{"d_model": 192, "d_mlp": 512, "vocab_size": 4013, "qk_norm": false, "attn_scale": 0.125, "init": "uniform", "lr": 0.00155, "lr_mult_o": 3.0, "lr_head": 0.01, "grad_clip": 1.0, "schedule": "wsd", "decay_fraction": 0.942, "decay_shape": "sqrt"}
Each number is 500 + 25 x the weight over the matrix's rms, rounded and kept within 0 to 999. Layers, rows and columns count from 0. Numbers have three digits each.

# layer 10 MLP down (transposed), 512x192, rms 0.073, rows 345-388, columns 0-47
522495519507487520477523512506512526506549534490468524522448525489489500509478474494494473518494503538504520479455473517518510462498493492468546
505481474475519496499492513489505519509503515459496508486525527477511528499514528506527502500477494503501524545529466508547510492519495487515500
510505514476532516501506465486486518546504508493506517488491491499501485487528487527481527498499470474486566560498463503515489515550468477507478
482468491494448559508551495517485439521543498525504448502529521515493504473469514514537534499476510500491494486469515522540515502492478571519526
476471547524519520511537529498491485508508516505511519499500502513500493490526517481494552505467503482527490510484482525483496527493490519493494
452470517530503509488505521490497501528508486493541492471480485532535531490485510489493545496454482503515527517503514556470522510465468490503463
517509461553510517559498517502517494531487511499509492518480490509494509527496476511498446482495494485491511502517520517481554532532509508465508
471511516491511513500428501538520540509503456547521458510471497512485556544499493500504466505526529477527499521491517508468501493516510494474495
497455498543512513455530516498484505504503515559508493467484501514484494485525528470499520463487479561529507506466492535504494507522481507498503
508491493482511482517466526542474466564474521574481495464507529482474504533507514477518448458477533516498505513479543477496471509518518519499555
511507493505500470508518546516507449529496497442502520549481538505477482477483544507514498480484520550478472487503486511471508545483464496519519
497574502475523489483437506446528483482496444512551522509474455500518518538502482486488446506500529495496479457509541516511505499531509539468487
512495537527499475508479521489526514472488478523501465494486540528458505520565496530472504526468469549516495514473518479478480483490468501517472
522522535489503506525466494519477540510488525545507461503486494520518464478514516531515505530491525493503474494473466470514506498495478494517489
477491490502473448518453518512526462552505516533539539548473567485474517475485521480471491510469508492465500513497520507539498517454498518506510
517503479540475464513545479551502526448504504489508507500527458463525500492533524492493513510470500461522497481504499526475475457496550540500526
508471485464459469527543562460515528460484571484508512507492531498518501533498484512526482503483521502512525478463507502471557482532458521475524
504516548525527518534526480527504509503511501522486517493474498484503561525491498519502524548519490496532528482511489479492511455507479493497524
496500487516534516502514474530462533478532461493477464469508492460530522487494486530556504562461463517446505488489495487474517503507467498514490
500515524479447508474506511513507479500502522507539503496510502494464469523487516511506489482509558490479514505510482497504444518499522507504499
532474576507477516530480492505495480477502491535496486506518486487490457511525475516499528529487471492482551451493505452495500548444536482492527
457482477524464495527491524551516478531457515476448483536528533464515493502439478490497456513523514518524476502534549514495495479514524490486529
531473469489482464475512521490506488475526487498512486476489432515491469502523456512487502468537525500527442474504510545565500509502484508468495
494529495471499481530420508480491557485518487460503529504480501482530493507511529522496481534515491527484517484538477459519509515520508482504486
508511518473505464465498511537485540499490483501452547490496482499517451524491480498487512473511491540464514514482562500499542509473522511517487
535508506551505507529496521555459493499492510511526534541495526473466553489540507486481509500504514497500496493451505513517498516475503517523501
501487504475499492516474488524496507500505526500518513463500531480514477492492502508509438488524463521480488546512485542489452534444501506502521
534499471489486508514464503470493530513501498461479493496478508493527504526513522494491508475518524488523502505489504448502525509519488537474500
457523532492488538534484481531446450494517471508448442533556555479491514484509539496475471536471511503517505453477550482503508531513454499469429
488504546492473519473466501480492490485520501499533493445520459504518488460488524518522513514491481544557480459530481474490512484495538464500487
555539464518498495529525503516551522520513500500484552477511513513484551480573466500483509561513507505492489527506503541473520478484488486555506
492515543495452519514545517513493463499521501498468501515511492473523527464506476481476473500508513536480507507482478498516526495500469491534492
527504456491476455525503492541492490514478533475511498492530497496491500500504518547456479484479505479484522476486514524452526497499502483506531
490505528546471566530524491520483477489465494482498505518475502477512535481468494531468473540496483522502490446531534466507457499494537468544454
454479500467549482515522496485504455516492488510463493492517480480540468524502507509500508513562516479527490535479500540450494444547480482493486
522515524493510508501461506511468506498525497511480500483504508466475512510507512550505552529525484509521471475507470502486473526508483484495476
512486431498500501538487472518428502475518462517494512532453498514486483477472550486520478566547489508446485469523508457521498521465473503496522
534520533468489492503505478517487456517476465523502489520462492514534513541523524479504480520492450515523458487525531514497536549463468464467515
498519479486499447533541478492526498504502494486473516493545524519507520479510520483509497524503524506470489508489508487490504482529529502499472
527497509470493462511479475516534499545501552531499503479513501514478509497533494512517518509495475508507470535519504416528562523481517477528512
504484526523514534486480479477481499480507460496491503464513495456512527521488521486462544490488501465480523502520507493535481497506546538509514
439490536489513487507505481477482506534451464471505509455479497499512513464447494511523526519483522521467481482510456470514539504525463514535496
512534538507518508481484476461487488510565514542464514479508502487496518463440490513493490516476510496541504516460534476520513484500542539484507
495471514505505505488496506527507492511475511512504475494510506471519454492484471503531488530489522524470503536501509493521497505510473533483505
# layer 10 MLP gate, 512x192, rms 0.0766, rows 346-389, columns 0-47
480513491446491520520494534465499474488463483471507469477528540525517523506501525475491483487468486466493525509508499505500496512528538492494520
501517531548494486451508491473530515502498494527501496543492492452505486522512496506473517437473515516520502480500523519497488537516499521493501
507514477481457517518509459492514479498461479472477514489501489487489496520502508518511550521497458479522497493518499486489501530512527494468490
487498507476498550521488469459472487498520449548537513489523503465520492461507514470489517496517457504440513480474492472513515511538491480518469
510481439452463507446486457496506482464466516514495501482495487545558554496522495534469516498510512437495484535541508481523530508489493487500525
490519488443489513508513498488458526539527545515487530519511525510507498503480509475519491500513503515475500523504513551521513535506505486469542
526493517474499521485459519509510521507499431487541513487468460461485483483474504467499458462473459521485498509515513528554509520534512482484471
526480529528519477522525481487510496491483455528461486514506474480556519527524515530489513468486484500515495552495541491500487494496499530477551
477488532490478483512474483489484497511500525519498508462478498452522516510504525503524485506482521463515511510521483475519500481506486469493537
515510494520496510521498529510511494517516529466511558529456510479511487507463500508507478507486473477514480510538548531527458527462535513481550
506534484503503479520445525498481459508499488524475507514449507496475460501551484527483540496511482497470492549559494491504484544559459471451495
504463502532511483504512473502493456483449512513487436519458446463508501492501441479474485515506481483491472493458515489520470517495521505494520
492505511494533504450507511500499515498488480515532476554515497509493510513486496493483469521479494458476498511481506512514542559506529511487465
500493485495462486495527498474532529468479541515531505482508473486509532500550477512512514523493499518509515489519519496520489544522496464538480
526502493514511452480500525519482486489505505468517518466516468537478485472497510512489512464530485497555561527504490450504492488533523522487510
467482487486461498517454528470512490481481530510459473474488490488543476567463532514505482507495494506486448561465440471502517477476481499499508
541490490475537543518545482509494487493535520527482498471468546520503555496486481506502497506491496515480490523465508522528514489507518458516559
499528492465530496477531532500497524471535520504516505469482521463513532523531496540518515489508485530482468544556477487484476508488518451485507
539475519456544494480485489563499515489522449518535475521520473485515482505496478513480486470452489523529450475521486450505488509472524505499523
487466498536532459466499520486509531540526525483513514473443506505549552466460493459517510514521522491488512534528487526522521464499518507536501
479505592505495490525486494458505544529484519464464498490501497557484479517504514513516516489430505477522485513501532538508470513507456502545523
476467468456473504523472501511523472545503519468510508507465479512522492491463482467474495448530493540521490491503535526491434511515542488478480
563479514492534508509485526501503537521479522465537531481476514459520470478501495491463545523486503505513510568513484549483491498534476478485468
507525507500508449484512534482500478487497495521518471520469515486514511503509447555511504506497538487492492468508496518536491500492481530554495
492512536487466513500509525505538511477504579488479489510512505517475466520449489535552511497435517535514474534512511501498506501463484462511522
517503461494523493494503520498498486487531543510503490505540522494536479524509502507480478489505480514536463548516487502490458512539479501465454
500509470528465482484507517501565478522469460449502476516491447478509490510501495540489463497454467493505500460538482497506516490516493498531508
530506486524513492478538520473547530535500513513508525417480499518487468519504518519533546458483507516501512518525450514486504472504537512505525
476528495518510489517524484531481512500525495512490487489473509488501447505507528508504507476499504502494518486482445501453516508470503529539541
492491490472513482504432499494483460466513443517498571516495486535474481475462523462457512472461472475509506509454530486436523480514506494499487
529444502488515457508516475483491516507490495461511519518518543467530481507515503485447510489451569502501529517510472501488472505492488544532486
504530532514548471503541482501524497523498521458495496494535503523510504496541512475471446468478495480489532504484523509486473527455500509499509
544483472472499508496475521463502499517497495510495549457455527479469508439494503509492503501508517516497500515549496559455490476549460518546487
528521547515500494540506500497477504510524505477506459543511526494526501504496478475469500548500485498538529496496478515468480487499545552476484
494483483483493495480546520441531527517484480477516498505528491531500464538494467498530516493497482492508481510477505534512537509514504508496497
472456483465426475475463499473505492513509442529527501491500514495494476508484518520520532461490523496550530509478492500459465513438505500465499
479543531476479517488469529494476485502482472490489471496459502502524465486517501522517477542485464478521531514489504523478467516503523557494508
457516522504504504507472515451535495489492529542478498491528525510493476512462487494476517513538488455466522494489457502543544494529499504500538
480486482507486515493495518474449465487502486498427510492500487541520489462487477540541502530510479525492447516497498498480486446472482539551475
527487490468491507468504563478514531486487462500489488478493484484537499514524481462440504532499487501516478500516524516521491481489469490485509
497474488520520485437504488463553481576492527490431483499482531528488571495495534516502508537497533470531495500482518521522498474531530535492537
477510487498480522491507541503504529485487478466490488505501498483494467479444518482444522490477523498470517513507488548503444502535474499511523
486434516512538487504502499486490480564525506468501489475523515525530449473522485502512500514507479538455499480514473509507534506512471517511503
496497475522513489493489454489502526500566477482560470519499470495531488495480476479501540500463511500469466486455463492520478488441473552510547
# layer 10 MLP up, 512x192, rms 0.0816, rows 346-389, columns 0-47
494525496486507529507477476527506486486474474572514502484498525515500482506492506492518478494498533480498469479495459471513506507457512516496518
465483539523494453468544515504499479550528489509496504502492504495445500519473501520489502490463484505536545479489500508504444533484518482510539
499550469446494486472550445490581478490486511502541530562495530528519525505473528488494458495508527503485473511471516529485522548525483521498527
537553503511509512454492518469504500493506484476502519503480473479492489528453509503502483529525541461524457504479477501505499512508477493469462
491497532457497480500487495493488481511501519491547467504473419490472501500434483521490517494517505508492526525478474537488508505486480526531495
505497495485511521485483471502533496520478534466499492514472509500473564499478513494499543505532479457530552498488475521538462526525501529478486
531511515511509539486503515514457490493512429520533532494520470515501487526448525525501470474445487504500454488472512523465509531529498505520453
464508479475534485514496449510534486518483508457521518501514520490484478500467523515516464546498454501510498508528518480483489484493549497498469
502513530495494477519442488473530543501489476520463466473532497496496503548493520481513502524547469498539533499504479474499502544502508515470494
483514511548473504495478516531533495536505565477468467523478502503506513559543457469511523484514499558534488507488485467504493490502482476505512
495509496493506524493493501514468490502526540521519525512511480494532474540543484497496509532475517483483546490543503481474491450474523477455501
481500531489519505508498524495514463515492472534477512515493548548503445495511440518512535525492462475476491493542495486460527517527503513485476
471490459471530494489495521480523487500488553510494514529538471471520484474481459521518484526488510499500484474497488502483487472522506518521514
488499488526494508518514484464532526512528493503534468496531465484472483498508513499520476495516467539524500470513470518518493499506471471499437
457530493492450506543499522480498526499485506560504502478495537471517514515450524518497484519505531466527517497530494489542513489463475485495467
551497505495505489503480507454524461498491531541454508512509479474506491538451486501530500481472472510527484547456472495468547516460538508499491
491492491519494528550512515554500544494504430499502532493520510534476547494498520560487486557506506519491508529530483504470515525531501501487479
497535472465504513505525512500481490506504499542500481492444490541498469509506458517540517496495511481526485519507491538515499518493507495503510
541498484467459510499537514517511510534532496451487509480487494499552487486513481512521472483464512529467488499491490476525483501499474501462491
534522468448502505511525481530523482518530550494506491485477518544520506487493462509506492462496547491522492526498501541480505572504541472452493
526517446513478521514484500468476496485496531474509486566480468477531479472570538492503511523495519557529466522552469491474472532507501505488461
499494507486498470479524519518512521498502500520504460467477496517504504495492475466522462501440495437475482524537522521540532548488511532500487
499467511532492514452523550511485484504527484518492481489463556478462483535491441477502492503524524511478487486473496559496513540500496529498537
458456513505461535487497508538506476487515493458463460485490534519514522526515504498481466517543539516500477512468485522494520495485496527478511
489516493530552519523474524516485466543480496524496482493449462486491471471515471475516533510454509484523461532466517504538487513507491493486522
482492500514466559500520510451550491462486480458506494473481446538523519494509496518499484483504515548448470505514479439465545489437487473491481
509480513445470531513496448493492540528465553536508508520475531484492490496520480518524522517466469487534469482537503477540448508482523512500504
497530548460521516555462475548467472483498464487457444531496535481507495486512499466486460559498522486537517490515578472538506502475468497477410
504488461493501539527477493481503465510485475483504527504504501512489523506493504495484450462522533506470455520525523502496464489509469458494511
516506538505501485508448491470466495533496480528514473494494541515541511431550483542458528474482482464465501460481465490510504519523500458515502
482553491498577446530528484504522505476460519503511483504492490513450499542505488507489549517537498507490473515470469520518479473522506510482503
497503509528512532523521498481534530499549484532481536509512510513473507522518507474517511507514467518507497509520499519496483507497509493463518
518499478500502499502477488473480502463536497491495533487484506477531469488494521490508498509504477492486465491514523501526541480507543495465533
478525524486466502492494490509507515455500472520490493493520491497533470469490484486518491511543504517443501493505494482501489516563509502519505
487520524475508511517491490497484462501494483497498481502488535473480484528495495474540486541462511533505536478475495477485496471517461470509520
547474535512500532479540472517491534493516471476536476517507497522501536449493476471508492513506479467472476496501520486535454499476465488526502
489443452557480505473487504469509507541521519471491499534455487540519502522477500511491508524490518484507513461476548478460479497497536494490503
460488506543476492516489464482516469472491497509523464516526501534510505469487472517444503497505511445483486490512453451491545513487515531500532
525460487492509482529501474554498523521530543467493514531492501503495506495529433543494527468494466558500525516452498546471515526470511533532486
493469573484490487469507516529486492547481573495472489475504474508514480504449467482539498545530468518478474508571526489506469498440446530523530
470507489465473481504468497469536488484507515459493487474499509444520490481502507507472507506484496485546538507472485507503540493493461504454463
462514482503521533508492537476442491546499493512494518506467487546530519510504535510480490463476558503494502486502455462486518492469483489508500
463545496511501521525500491478493518495489460533502508492497529467479499503492548467521548516505453501488520488468485540473495539476488489494493
504483518520488519502527512483436531485486528505494475505529509475501477498543481501470492488501515491553458537509486496485528538496545519506455